From a checkpoint of a small transformer trained on Wikipedia.
Architecture: LayerNorm before each block, learned positions.
Training: a variant of SOAP for these matrices, 4246 steps.
Each number is 500 + 40 x the weight over its row's rms, rounded and kept within 0 to 999. Layers, rows and columns count from 0. Numbers have three digits each. The size before them is the row's rms in percent of the matrix's.

# layer 8 MLP up, 1536x384, rms 0.221, rows 1183-1255, columns 0-95
098:549479560587482513462492503476503498519511508559559570484436490532507500478470481454511518461536539487427529502538506483525480472552505474568446490550471520411481448564530544450485494512468547487525469532525432466540467522554439496537493442470534504495559448522514531533540587535570561515
100:441487500477498512487517463533538522547530620558589506516482556558458599487528458550470514506564511513438523482590477495480507515539541545470449502565591520461538469479525531473501510553541507398491487578491569513495492514418483444480504564407414506463443523506467549564498438558504515490
116:526533554565464541546497504510508462564490492442494546535490517485511471472463406492497551467484460516534556464479465538551521480509538513506487526561531604536486526539483577534487600514434483533434517519473489526501499537509568501557431483572539479526490536486520582470450483485470517507
103:477490492529522539462530431504478562419514469380458426556480500502471444483517493442487467453509464550465460513464451439573531549508523469486556457514454542437511512457459553525458514595544526535448516559540537524548458513515483489502500518513486521547534478445463455439595537533529502526
101:518516569524525472475484410508504470497517513514497548519467504523455498553526499452546487468514597453601533505538470443547502540479542515490457487474494480526483491517527503519390469437436444539418449565560456492475491482459512523515474509503450512540501480434553444500447545416533494511
094:498516467510438500529456578533464465406482561541468418522476483520510493564533483478461507492458462533526445468569472553454543571479522570523570436435472489503477509520510541404511479567506534489518521538476518468501566504472460561466522573551486503514497515522483484566476432422533530547
107:512509585486448493480452476535522458491559508461480514506514502518524464558530535466488483543512485504518504522459514519533486509525539560506456514512498491424527539461532420526473554551476489511502530554514502548474571514454486461567489521443454535495496512462511529648563465488485492454
098:527529529426520471495452493470494457509534589587520579503511487511523481439551504569459437470512460568496493487509494430496442485506485541546515438573510537431503566466489487516470580451498517544519491485544486438446538481523456473481469581510489505493586536541445481472561494581541499476
096:529566484526517404475517545451457547529440533567501438539489448489466519394469468451530539457484520507457454397457476421603520438547532466448420468532497536476476519525488522509516456513500491528530461474499494540566548558536509497469470528538508435551541488476487469522481512510485529546
102:541522526551490420496545439487530485586456554451468473492454525509549484494543471461466552453510569418530435423528514509492479491494578544424486541480498483448566448474468504545520529538593452527520535440546516537429519472589483534572452604480430553497492412544421601573564581468510560511
099:507561467473507532488478466489461501421451499573474479568422502501558492532476404501504504517481408525510398496572501513493462456499452524439532487503484515481543430492540489571535561508463484445490470456485463484505558529536541513521584538577573535409462472514527455499481551495415439534
095:493545523485458524504526470408505448488498470445506490605465501505454537480498453401514488520469506428481431478530455500448583506480514526512517439479541569486460516408520536531574494516490475522577482543523486480512599436514549524527514507503592524552498495524493504510442532470537566492
100:522504478502496543488451480455486475488531475552492539573613482386527462488588448484558466550519500487523483495497508546484492550565482437537547593469554500467473565463423423533501449530522447629520504491558529560476517532515486536490502506479539569477556482479575549545467543489539483532
101:415433487516550531470553485535438460454560553489444544536462562551478538521469495514444455454490495487482534533582493507518474535520531479546473540503478503424502547508437477488525437497503528481531557448529442366447525559528462491513507554530499451474549578521475506541489469459484504519
097:513497501568515517477477545490500483525466526435514423554440523474516489505521526525520482486433429463589556503531494513473575496473463541428502583488518455494457485454476463410517501473537573504512476447505508559537486406440474492512512487556443472522475502456548491456489527614475469400
099:509519524504559524551488531527542486530538511475614530515495483569481547447503477496531429489590531496500462525490469513483517516544485526481528519491464507505573473516473562499511488475589508452408461510465482464548522502495427484519495569472488532480411512416491483478481534569541578565
100:500573523493570514438518515458504498533482435540482429532616538452491431474466464540531474486503489526463485536589578511491502484450550488517502564463546483413518565492461523537480454493570477447465414479540511536526513537557444501580542527494483484459496482532515476480548473467535447568
097:448479507516480444546566464575491444500478538500486533460477425543544548465545519482421502444462486545570380488529519517535515446500499489418474468508579452439523470494454433544485574441498460599476586505470504480431495458505545488530503463517453494513515496464482476475453479561460455512
100:447523478498431435492463433511472489524469462483462498499457433497486540546494486557539445508479496541489522523472493466555408543499469505588523530552500571571479504511559499459485548451490491495535522512520580498482522524494571509512450474513526519489511460460485517540496537548478535499
097:545551480509513410572448498464468499622531488440479537493425533460459530511532515531539490495443610586502524464511522455483511542491540489472477436442548469549531515512497531462536560439430520472457488434433494512528558458508493495535474439576448431546496520487456494498525482516515539526
099:491509487485497472579514457518575586522437473497425430439512480443460479423518484546474521518505558424444524531551507568545513511520515554530465430494487508504504567485490438499491491535577476501492536489415609477502576428512528478525483446459465572420493450512483430516388444546522530442
120:519521494495536562466505421487449505524451488540401550424562489575467467507474477508441561579515499508462565551508469418446478456565634518508558463564480452562521490454477483552512426548500561486468436518523542482523509494522516536539486573505483492492524559537520506523576491521510485449
094:465495481457538475496584487481519515502528506470501551454543416533514458515481418452524517512492539488516481442510461464460480544492535524447480484514525459536420493436479470536508558541491463480498503522498545491465493547487549483520541456575481498615500525493505484487505494520579448469
093:563558484496511490529517470472429471442488548434399497508509498536563483541589557472520535478523458490482509477467499508506525481549461510467508472580487488493451480532447447528584502561480479516499518458398534500499467477476533436466508438427513460505519474502461467495539586508532458499
099:427448550575524519543519537531503488462508500465533560452533508533489487469429470514503520511507514524538495515517500476484529473457570520454509519519509512503409492463469508489464568548402478486423559455485521475468544513466434500516548456515466456563509508467499550451450507508523488474
112:413493443498532438497495450560457570579492465487428504474480506446490459504430465508557566482438447540453528553564506524489521484522549507537469505564478462552473506513458504557574514424514543503444530501492588505508544469465540513544541498516465470541492540490438495487453428511506488533
094:468467523501530563533491446568495541490522487524461537439465508510485538492529462496525523464447476526450520419514529516533436495492492449512506513485533476471489503480430484420513496494550519510490494565477526498486478533471500498476488551471500566522482512513433481475553540517445555529
099:414467510511512443559480489513519559430525496490487502527517489517546518537409423463516489519513419534530488530545489549527526446482487460538476505479564505481513553469462563489512452445460523470493503491489541499472438519514543439507552530471480502532492545558478512496538512517443524577
101:539492512485402499531393499524528478504503478477495426478505515467555559526535511479523566519565465568504495461500486437502512564424499490462524459513505488569505497488521427539526480538572507429505531540449509566473493475508583493505511478503443391598479489507471464531460538423566482468
092:488426516593474503496540494507535494436505547510527474483466590495567578503506477452539486556519457503410556499491467477440522558551440573551526536565512560526479514548494567555542455494568477417495537550543446526526455475507469419436515472523483429494555464559500494562437467474475478511
107:532432479492473553447495457528435470458470515461476491502492525524575463444540573546446460418426548506575512476482523510499507549524501488563479557531482570598518538467511571470478524446482483503527455481452560442464531518475516517485492472497474505517482596473544588472448539474486445485
094:457529480447561500475555475540528474514473463519470513517524566459481512491517527513543471500509519556466462588543518496484516522500529450522489559534441449494484523484517439551515457486453537412531457496518521491423532540533485459541527515556618553507529450478589382498483535464466507538
113:485528465561508486462497565502457476549513467426490516472469510455510456505475543547522516515512446494412580500539530508504529578502465507480487526492548498547494547517464444449519481496417561527560499455506485569454492529532480521452532521457534480468518558546452459476412461477435550483
114:515533493540553455504499570496467471483480478550474493546506447375539529442500422455493451458499529499515535442462442502426446545521499539505475519557532472493453488503541425481513455504547540455555501530518589472442584492428529535494441490504439508514542501512518484512513521518478493493
096:467528475427429575471495549440505532574537498545506516461410589440523454487569528532515512499431421573485477493494517519554495486444461452523518557479547502546538508482551524449457467557494539499431489553473558480567572510469470496495526500543439554549510533530552478523490475478409548424
098:532505477429484482526454482530526427549587532530457491472507554511441542441559558554532500524473438496486540466451515430525523503547467547514453508459492455465505536483468536518464531509489563544507433529525555497528521477458492469485550521522480465568499610458528504539497450570545563525
104:473499471614473561498534471453461498477522476511466500571523488462469523467573524484504553500558517520517537499472569508581531437483432580512520517476553438504466548465514525461497527531516474499484530497477536514499556506474485412574484587511511486511495507518511460499508507553484497488
097:529564531540528522454528499494485438451538420485437530517471573515459369498559458459528556547479466532425537430560549449483457468457485525465490512451479532490501506535549435532536547504522561431505480481447493497509534558516475503484486523505527502366500521464537565528460531432557482539
101:461554518506466490527527481498528447528475472478444515578447528478502527513474482462466483496467476531578475452524480418488502422462552446545489555492494516520511540471458505522478526503526517543504494392471512602481520517471568555440469501545491547455514497469533427498485483510508460443
096:550523475515423507472521473436447510488464567528450487495518476549517466514526471514433511481449450505474502485472527462499496473497529530430511502543517501456546413511524446532507532561517499512495489464506510604517504537475565493503493561430510524503572500499505498547577554485487461492
106:514524424501515453559434563474537463480494568510494533486503474470487422457497566531539496489496539512490441508539505504464515452465467543525501570468579517480492506520470548558541513488466564493499523534553480488511434500389517501489509514504484500554501534480377447481563582500496515507
105:454503449547471439536517505518486529516455504495461482445432473481481417504443467492494494529500487523476561452513540473530505536426538470506446477459496520481452519527529558526518515558516470473506520561534490556472487507487453541543503502506513479502561499547534521504581497515486487491
103:531493504501570478501489491424535545466554479540550420486443484547500501485491481584513496542509529521489499512508465533500489562444501424478548554501571533550505414573372513453494415441530485503498499541527443517539481551469504530491531576469527497479468535459525466512523518543450501531
099:504543543505496578483571440566457391411565494486421528558469476459582470479518488472517494489468465564543479465485515498552559558485500473538465526489507487471415534479509528568429544478488542538557510520531468491485584513482532538428551458502543561554545534485495557542483483523474516436
095:496466517487490527445467457505503439534542527465523541524545521487582489530498520582488518452540486549518528421462481529471462516547523499515486520507560566544465575525472494550480454502481455493480395477469494489475513592473577539435515471473499510485475448412539453530569610468501585447
103:502496514489515527484482515501544528562453508578554558538458534514504482538450443550478518492553463508557475548451578479488501509476561484492481514512543531517473454434510531509488478464506514519565530428495476492498501476498553483453454537530498517519454498469433428580554501535531516461
085:520468516516464490467527529449514465475464533456489539515535508469529534512514490417512526463450445524561504510490494508457535437514466503513572495538493495514524509551518418482490488500458487523532585494491480493528538505520435520467533559555511445616537445484454520460547588474427499510
099:488506496514507459508549453525535450468567517461555509566440500492446491492470432510512517535468435528451484459499450520455512528463475548530492459501516497524448542499539494531528486440492465535507500453511491496512462503547572501558535424513416493535528541501594502439449536492483532560
098:465556501476488534487542541540451476494546563502466552522500568515493514466566471489446523537515514523471585481514497473448540519479420510472557510484478502533503461514468483550429539437515533497517527529537470519492439484533501494468443453548503557519459563465502455475499460486457508450
102:519525476542539522497429425518466498470542436537531540468431589464553512516444462544492534492511509450449522524499542448497583561428506554508507437463521573510522568467527531472533516496554493466511505535517470473502414513525528447472462471498488505515494523431507504457455484522532611468
098:439549502494477505523554566444572507520502472551548531586492467512556491467552520496524424438429510497437501417488469484425534486529528573535557526474568477486522512495449443446459498445507508486527486533499513471539485476507464519487363507467502519460495505469515467418518516517472501532
097:550453399543440482440503447428507465505500535507507485493406589508537499512482530513525540530427516511472465508504509535551433491452529438540535590504545511510462481452497501607445466486490460446511504436452513508583537490561548533432532455490459558485557565504450580495514535471479481526
096:530527515468532488563459493569507479549499520581529474550491518526457548618524477456566489413470561487480503526491479575518481494478471508560541487454550470552475477529565462485516548522494480508539457434487514515463486485508500557459531461505494414535520513468427525475455489476544543491
096:519480514499452473528542512502450494521503453518571502482544482481489594542435582564455505511499518516510459502494443466535592544381512482533494474472412543501465549451479492528474387496533516468497532518482549440597469568469529451514474552528423500503497465515497427501503561501527424480
097:458483535480500527492468528521469502540614531510474520523465478425529554505466485511488433527447493491416444495505514551496498426490493493519479512563500580491514580533416502496504452532479521532502506548466553505475473550556435541427478518471498523476506624497576510527484478500479509504
099:485529511506424428502476427440567478432479491503520507516429482497515494510567461503527468495444472495457532469472467486510531482597507523502543503496496469471507541558423515543502497548447485495528526472449496469554579546464502473517496529406554472454482512491515514504431502454490554608
101:552430463455429490524512465518517547551429506482461523480510521489499490590461543552546498492519519458517502466488498535504481429478554492515519455566485492486456445535528451502488414472509505478540542444513493465539446509467484483484508572614438482473472543499515449530459510530462495509
105:447505530446475528629392471539577513516459431501441456478492485435553469517545506497490444477472513435582467570509501477482545478444484551425480535521401566535505455481504484531496454556485471413447423611527559562497499511479483496460465518543495479528521500462521483441474556473561530502
096:514494535540501505499450547484456429512488544504554526540588499464463576558511502484559428515457533457450454441509561475533539495441501458487484517513517527519510501471518421542448539470563605471472523520581514479509491532467511502481511456468560492474558541545504507508531482434509527503
099:460575517508524514566494507499380562483431407453521454546494509487466429448509478533456406495510516509488485426499420533518470542534546444433514446500493507478507507513482533516514541482540509517453503523486540448545547521522516516525456551522456473513472533521536478470524505512494554497
104:553473510505543529551533474506579456502500543425494531558482470508555477503533525548550464447435448419448518569494554544504526473499497544547532539525591550487490473484479512434549507494575470492482464504553543549503446445515428532510567548463535468491566479529463501523530500482541473572
092:507445466522548508496492508475498496477495507479426488485544490530507541524502459513563454486416520485473485425562482536562457529470540463541488509420517531536512420446467542534500492488517461418473497561566537428490454485455471477424449523533532482539529497482421534486524502557463433573
100:510498477438502472466499504407506579429533496519496498527523481447451504537472509518468568510479506469499515461547538469478473446551439543522494567508472520454511482518491513539535534573447602529534460530481504614556558531520481462467504480474505446499479538458472471446536528519458400472
093:516490449535522497438505505474508433522541497531506474482410386500481590503508478513551539493571525498473490529509490480493443550443501478509531542573516537483510518502522535484532496486492509456492497459526457579435511420542474514468474428390495534485504522507494504514483538518461482368
103:438479553540460459566491505591531540439546502533487518461472514462536521495576508501495533587490540484456525511503471470450487504445532524530524530500556437537457392455446540530470473537526513494475508508541479466489522487509482424483531534476506488442526487457433446498551489415496453488
106:483511474466553463557514489493527405477515525523440549487465516471501432511471503458493438502462434483535390541518500463505506473520562549430515539544475518470506563513466524489473584502460539407570481548517465492440536509478486484490476514482493515510507485439502481446485504534433469484
099:452445478490438566445478474461463450485542490574479522499503492502445545492499544527483509415463453498539478516516519529463461434511472536499489451557498523451519496474449522524501411516423515505507491443510495502599573482508459469515489497507481495528536466390523410490452510575484569445
095:503570580488489493519533503433458473512528493409471558490538494548472534528573501478464470496494529459478497438467547463468533435465460543525544533490471566489461495503536495520500505539503469498465526513573528551519520444572503485480506557523453482517504507501504513506515422479472539538
097:553515506564442511486525551517567491420518513523511540458535537515502511531459472523464467529535498437390526520558476466501426455479513561519501536541459526500486537536485476417471481545477411499497521526500499395478522533526550566457501484455417536515434511542520480498444473512460528454
101:542485532549530515451463539471452464473557505485492535425522553538490474564518499506555468435513545540635534472509492508505504492520466543535457566471530497515503510547437446454437512479517534494487495534493576535507488470470553475449553522506478526492516611491465483474495557528437439560
107:516452482483490520479504448516472524495480504507508485541424528511571541478557524460529530455427481520573526546530502466527472500550474511472453568549441546564485546507482424543424563488527406521440493425547436501543499472494589549422441457471500481449544440525477591474489552478463512409
111:491524514412453460588547499474461590577480570491592474505402519507488514508471417523518486483468543506489573478499473488503510531537480508556529530552494549519497520508475539479505475513456486499542503483505509498387455516484474552505506458476443493479575490463535510476535464497394520466
097:516517458504513507497471514529458556476498442549495506518433528463444450518480516474532528468447543632531473425544537566521554541555500458489467466526476503455474507435549511545566575461493476523522478512534497510518479512451436533477514526508445448500491565444397471482416533549534548506
# layer 8 MLP down (transposed), 1536x384, rms 0.175, rows 1183-1254, columns 0-95
094:465569447508586505457511520462523542503477532491465444433528524513474528504497468464504449496541471556447481456460482584440542571491559579521551479484525489527448480467517465465449475487492547625527518482519419507532491507449465554481558489479502446497497536447490501530475484529357458485
104:527501497544469525485495527499510535490478481438518515520494489458508545519508540552522496480480504565430512473537534561490508474533472495488478503464430485526497511520515519507478471592501465479487473507572542470587509488465461534436520551466564500500500504561508455535591434560499454614
119:532491500537512460511512517479488559510472515501458492549473585456566506452487447542481536535482490541529504470519535506393512476480506447547528485460496506519486452522531456556505492460451526594565488496452482542498462524504553512378514488509520528494526469498486578472483530522534436500
109:474467546479501493561502432478485493553468463507476529559511527556479454451474487513487492433497524497427506508517503466463434505447583520462462513448523492534467504535530535493528531504521513421473503505469511550461487514557480496506422550445437487504474527471498477490476501453481540532
102:510556511468497547509442513497515492483485527532518457522480498548492543570513503496399477493491626471519439478458595540512523394557450552525467540544532571473493453575417494502500499495476505440531480559518543556462450460571464463437470502475512444452468455486514498572450558427556482543
080:508535484515531566513453495484527474456511486524500510424564568502429533479498417521525488579498463470492507610536455489551472420515444565508422476478503517500575544520501470579517533537501436510511527489516487522486496464485477487525497461547518565544485509506446498500452559489548524459
107:574466547521456520502461551484491510533436440532478478491514543508484424481544539487478446579499503497584552502483524497493400471530543439413471443467484468494535463478537483434483449487389541620542479535417486458554505510563495549508517523471512535525521445450526533545422485513525497534
096:492594501382469493495459455535538534481495474450458491494494454496496467468572544502440511469496466461550526442541507463464533460510454472432516526542475459457499519482526534473517544467455490496512482419486514545540481497486519481473555526438471541456509415400431432472490522568530455498
100:463633530519528530535534542486493503555505497560476498532520524436480535449491550533506471494498455520543589462447530442513506523532466459558450507526489475487523481504461550428574510414513520439577520524508515473524460549479516483485509419530462526484476517516496500567527542515517536457
107:557525452573419451517430460480458488501553514483448557452460449414548489510472514451503527524499540451462453490477511435512494527485458452494498430514450548517465438555514431479527453513480465504523468495445454531538438443502490549533496468428383518425439525528471500442505530577475491471
092:529564548467489529518473443487490478517499500503604489421481491440500519467506555518555508524573554521402396531462492480473478492530413522484451487525466443523471488559569526531472478421450468523557536542499483603497545487513488451528567492545537484513498575445433553493506499452474499469
098:432481560441467464601488518550529513439472522573470515476531421538488479511524570530457522454496478513477605454486535527435538524523507482566495521517500443485459577509486436508474454472427531485469591451541426475558457510495513537482507529502472500416547580538509450531474473495540511495
110:518461493488446479445531454568446465586494500517485443475517585489511460564559479522487495476506473554458527550452435468479469472521436506508515451543593480535492507499536434512462435467499473525475492528446469466520537469449509537531454523500481523499489498475530499534414529502523560520
100:493488513564501475497465495475488504486573551582505424524510433522478523505505455548554543460475475496593411520433564538537535529463450477473488491522490539558479518514480544531449521560512424526476412540486498479392569457577597489523510488545584516453489473511497514488507457536405456496
100:533497530473527532508489484565479506493446528526485488490572492503473485432500535465525519522482549564510508467459458498440538508548480564522505469463466535506539533501526547482509487486489472514491469540523466519493482485459497469462501505495502495451541547449498572462491517526404508500
106:489459487471523516456467483522625594496497479529523443518486561496552558499500507540472565499520575474561459489474503539437504456459484506501547478459518441427403557467547383470524508506462556588404499460454493538522469535506497479520450407519463482503503497537506385503423524530578553470
096:487508492494447505522475538450484484478524432582458541459514512487485466544550534515527559532531448515520493510498557502523510482536489498484550423563544449488465444496490499435502515527496503473458495595499451451489504541487516491488412530478472528533569476449459503532427504548506558508
104:471452495501434518483489496560523484570533419553501425525540458527542498533499472504494612494530467544533535530560414457565511483527472484566455541501581444456480532497475473451448483472554526528588505485436539533531550447523476514506512577456467534501488526519539493581573503504484498519
092:573489526601438460523518483545475519512468477513593530529468445454436564514488485507502486486452501492543425508472484474490526506449489573513514496562496471497443521535464514479498580558486448566521537498513491490443511548500519495532522507528435462631496452602451476515477491519495491492
097:547473433539530584514466509468532500548453488446461530479501417477539558500557497570536521580499492520520424523497494437523518449488611525491500516472526409532428493450530534496509595485442559520481491518459449554576627514515527551560490526545514463534480513540484448447433432455504523394
096:478398488485510479519567469469517481447515400573552554468443459527474468532501459483500507527513563443478510528566553542456490563464537491492542500476479540508494481538555553440546495496458503458521440571549477499482541563491433548522438450459534443546435488563541515445473479492504501544
119:494505527490518536475506529504519522551429488518450519472629515523465468472557486546560530560475543569531484563526516516454453444520517463476434528549486550498489514447502479528445468522557509492513557527459538480502505450493534542505474496524442536493550526540457525527505561474487521429
108:542445463436429499528543525505498510549539499566526490477541459524571494508472477490568520549501511518493533502499479467545462520443573489479432512436500459551430499436506537478448491528478433571525475516538492515464448516507484468539545459473454502564494491566506515510464520454472439479
083:510466426494474474552508487473518466494550526469464525488397547432459517519466497554407500426502448529551504456446461478503535491544549457540481500437523509499496442432512502465575459495583535462461488475505497472496443543463532525489511488462527461512509566474474495507566490501531488512
104:528536518474433468458493524584542489447458531481454509539437533511560553558538529533519519490509473502483511509519447458492559478535435517497471521550510530451441523487485466510457498516461505496556454473471582492551431483364426560503510463542513519519448500524452519462443543540492467519
111:510500558481496455521520464460568492540484477542501464488527402437438463526481453467406522563522484489527434540463495496497538449506464447560457533457456510502519551522459420534573546561499508489495442520441502527533528586522516551483560546501550524528535532486459548526489495515565541436
100:524532475428481478491552419566516431535513416512486527492455540487497436588525503489553516462565513467495447543478516569541531497509552543449463469547569393477497471482520488452523553555475563576493414494453486480442492496476527436483489500547498480521444576466494465564480543524578510459
102:506483503467514417497478439547527537528536567532550377516497528482433464480465414517517546524527463490537508437483497551463460537435512513427471534540466515573471458525518547491510522495574447550486476507538439491494451529487483458470466540520560485519542489497522486495484480598473469543
097:518424551531488483504520500474516468502558599478437520531521549464480555485548442474503520503486479440512460445473475500517427455455512484532401571389473517477465491583597504476442548523497565531545500451514506523490512473462414478508499446484469520402513498474507545435527486518575552444
097:504473483509477480568504507481537534468510532465520544453493511487446477470529477446560495522487529539509498493469480507456447474531494424522468482465462490454521517534537508479510492560519560497501519539495455434555554557479484433500531511375465458418593513509484533593529529453496492446
104:517559508461468472451511567547525589455422511498529490531508563490514468547496533457525500425473547512497436523576506493444520562523492530438382431462468496535518505505525491514568413569458483443485501524472556486545477480475469495526623450521486517529556522527550496567495487494531515483
097:517529527492544483492419446521495468414570492519460490582516536594467510484568568446518427533501487491478457492526497488401510441503510504535508466526587464492468446464569564537468474533476514418465487571511516487510530498563475477503534484549511536506518442530468495526443524491513476597
094:555505491504508511539485546492573517427471469413429447437541443571459528419475483481490450507458482385549504544519428472487471405499492536475473568524520484435533488526549489525498500593479444513466473506500434530475516554522485501464475505472522555461529476432482556519509463567485453509
107:533502495475527539415510537554537524540483545444538557529519500570567445475523437457512546511514513565551573449496493510509489572495551520500455472463615519511487499475471560507504488552513470420505490494439599426509474521470509449477494457525508532475413554440478465486537507566495422476
100:498558490466486514525511486531430538416514450565507531501546481554468575515483497553555450520516514517538522524544539502473482494556464577452535417507504482528529522528470551470559505514503504480504458464493435502546494456504477538578550519508534511480522483502533508514572434484465497466
106:460493478520404526528464489465477551578569497466528508484523504488498456489494510585595512517501428495483524591542559488507514486502471413463479476515459521531502423490477535519492482465497480358490532482486510481452458506497530523455550510582478556552578499448489491499469484534512444511
110:473511444563527531443462504462535507455558515476544518513521490533519469548488503562498419588467506471498536543504547444499470487451420511507439531525497528501523541540449500502468539492457479489549453495462516485484517587560502488474460467464545502480456492464545461511498566561483454482
101:451482431555538496529501478491529514467482440494492569583545562486478516507470489504508504540473486436483491563450503511472454474490526500503486495471550519452493496504490503556526472471454495522513501547509577545497480502583475412513521455464521479499512514527533610509496421512510463521
105:513485432506494516532557505464579539444433482511456505519451491495492503487466542549552459523464483577498481481512497534522441408453533504461480484505462492532450473499475489473480463512507503507566507482462511499529539548442589512524516512572438529530456431444502448553563469525484488464
085:528496492518489470485534477506532485499505457538486519516485484527464573573481468510526462504473472488512496509432526539485531477506491568523525535499479527399475500493528498485467526562553510510469511541536481519521575533562490530529469510403540512470531501567575483454523504515417527482
101:554511429583539451459501530623500468461473488533519545606495449410488472508508490494566495486509489489461480486455449455476482481511516538522432424425535548395467575522537539527520517543424406496457532518456533546517519489460534492459468494447501487497542479465435511469512510448430486495
073:461462586535486532475543501495549469466506553488489517580541517542524525537455526491502562470466451495533477501491581453472514482570496538536551543527507506467494503479489385479529521397478574547448540490496515471528497495497523452514490453513576466519507509424470473523499498493494501485
101:529576450506426461492462483477509509453511495516532457528484454483546451463579496500545551549549501446504505511499467537508475374529438502553458402471551538497497514406494447552497472492409540494498451521566443507476422503443505545494498509508479553524473493485456583542549544525541530454
108:575543540490501476444523539443498452604509504482503521554553528537634453514482527526504543511483466488568501423541517517511567507534505539480508464557550494495524568519463555459489469505482526437483534517433501491519530460505454525491474528482519506499520488435417547471544533492452543538
103:498494470438498475444547493507557502442503517459551483576504513480498522546470405431538500443523546446496492455498483477474551513546588540586421492532521509480497546448525509461568534514474543512499485414478479493493507381470513523590535486512492447453438529512576520515554491523487542521
108:480513485478523562481524547529460553503495499553628510482424491505485458486473568489509442525420392486475514561533521526481443444455504555522506500528479502491560439512509503503528505533516505471521483479500479478458539490537537494525546481519525547551449545449512398591509519551428486495
088:593451459597462457433384524458500488519474558494522508519460439556475482526538463477481530499463468393536485575442456576483524513495464535425482461524558527498473510545552446469432539477465485449517487524483503525558506498524490515527529502508514477476531494546458500545535541481549507521
103:436525489542495399521496535443427467495505452471512518511501537516485502452510521508510490548489480500503481470526527532486540403476515427452441503528555493512524459486477467533515467535520423439460523484532494474485541475442510507530525444461508593557459547539566458506457524537520457476
099:473509499565501448520488410454437504489482546445518483548506464503456492475527502485519426520527474471551504516480520540459482482541448472498569462470505509470530413558490513495550481460496497482618557536537504455502487497449462506530557502514530593480433489485483392502447492521585472517
102:466549520560509549479535507480442469442489528482512467524539434589523535532529542562542451529394527464573470492461502475542442472461492500479503501475494467490517551492530528520490512530541534374462535557527465514477464497522453469526571502559459579476475453465501459536539527557471479543
103:496474506549562467474498513512504468485525464495473449490501411526503489470496454576526526542422519534528557448479434488510502426534447525516555509504472515523502533488476512457534478502520465547538535486485584483566523433488479450503474518489517511467467483524466512540426451497488549499
108:432466517481492529490534514538476504550473483496509595522455593485475524540462506528544473485566528447512490487542541514423481414504491496521504449524502575501543457534494452509505493509461477550494458477505474464483432500566494483478530582410549469496471580494506529494462437455523520516
089:526577629523471502517458543494538500451471495474497535448570490499534573459550519382472444527499491414484524502475566474532485517536469406590469496548491472454456449479487464472411465520536469475526517534441505495516545484588528477493557442543489507470445535479535482517487469504510448466
094:489464522492469555506545549543511566478489562434499549506521530627493467527520449479518430524506485521462523482510524489502432543577494489448498460487582483522464475425424496532481486499441499551484474556553467576494475436479526578480479447528460509420551537417484470472468427562487469534
099:547438481567475464481514439414518495459481431540524577503480443493523474431552459415531512467421513519508515548495520522514464505585517523511529501453500419519488456492470444521479492543607514527490491480481530513474485454488496509426584461502460534523511570483583520548504541568482565464
102:489554508577488430472543505422531505533505533479556525497485456525398549485524556487580542538571542536473529522443493464544517532545533420507507549560489469543467483575495517559412512515502461541531451568500506400523458532490413518506515510482493488485451485489543549484544497527503456507
105:530439457435421449508543485524482541513583548455465460452481513511528494513404567536545506527519488443549490484485436548581459484556463506530512530496538462528520563572493520492466493561521437566564504561483508487496497454532527469575471579528514525502563492485490455498439464549516478492
108:530563457536514430455401535476501443517506492473546529534519493630568476499502498502515503489474458646525519501443448555499474520469544489566468539534530467459480508508502412433448561494494562505495541533480550524470497479543558447489525459520540489483542503556461509455498528457485491447
101:479472482537517514474503589416546503496520450494510566523493590497512524499472531501475498460507461473537573563554504425461513515479510458481510493512510507514558593533503575517501591481469556507470454522481561525526538547500502508503508487487506554496465500525516442448503575595606442530
100:522493485459487538538479520466508514440524504488510495507471534408479485505490540526580446520526539555504531513419467476435515457574520529556592453506475522566488480456488473495470516528502516494500534486521531490451373498433437474507496565467397506479448515492478455488518476487488518451
103:435467520579517489615434469482491455497447487505546513493479534437508536461545533500547470428496457538537539474487489506500467503504583528448509467582509572445558578465479521530452512426435444486539506473442511510489455489415459518513435474485545473502411509502439436477504492556476492536
107:484488503502477463527501505462489559505441528545465485526550539558478543523449570515521566542503486483532538471501467494493494411475527475541519536520456421500492513538447485506513472486552535412482529467523459481535526529444544531501503477478450547567539468595575499474500441523483544495
100:515441488474531436541495496442515457489465501544510474495484535533499530467524503536503454479464417542553461510557453493501518486493436450528501421500457473463543502480544537491518504476489521468547521543475530455490523488517493482535466521466515462511494517488502432461550528536489526574
092:518497441434480426489514519492511530461527553545460497529499528498493459462511502459407503506477484442436421517534513538562535468512602469497429560464521502407423527463425461560469484488556474574477471559515614460515471471532516527463485477531533534513533442455497443526423521454525459545
102:481464565445599500490612496518518465454499488441518561492509491460487496514443517464521525506572459490460529477573419520345520560475519544495483533530512479475469536521464500503491570487456499447519535517427509572554479530538497518518561511526449494509455419471495500507583471520405444540
107:524549505570553476498493499462531534530453439475508461517493478536455483431461518449581519494464410494528493486482471483516458529432551574471560563526521505491464569536473494463439485580450449397454518484518454467474540489480455525549531476524505501510489544470462450513451470469541477580
101:469439478515501487539486518470433472477474413448490421477524476530490449499525413522459548542520548457519466508439495508619527498508472598537464571492519439505500502450485521510530483554447464458503416509493514467546524472558493528509507540542414505509510527510497484511542495436560470500
100:495507507521526484459535568523482562550501483510464489413473474479533504528486474495537495464547531538494461553482498536429507491471433507455442442509504534518576409430549591603467443463504516489540487467498524485551477502433489535435576521442453482526421507535524510498505509448547466472
099:524513494450469510470545473519541518516535469503452443471489465463512535456522505524469506446493427473424496494592465447569441526443439474492453502512482523528536456556495461584451481398477506511494507520553425524458484437485495536575517480526422491521494475435566507501479486490546460475
099:457481512460558437462502481477392439506476468541457532433520508434455457486562483501469523479555518506558470552520486498473472535531437569538525542470437540480517529520515474449474592540494538514457475489547475505524487497510506482563540498552602495519539569547494482501531477513512482556
106:537473573511460497508554505467521475465485569587552504498453490502466619481520538505520486482546497563566534491578544480477418491571530467474539521427493511532559522496517516459444556571464468472511481551497441532511494467475565503437516501462479553498461494502526537414566510538436551490
120:464548499470507555481614500473535532464526519529520539531487466475511503453528462474520522518511524521509558523438491510505445480495543532478463534516458522390531499512453480476566509510442493532464488490485444543430556433539477499445491531520519578477541514452477511491547510483471575421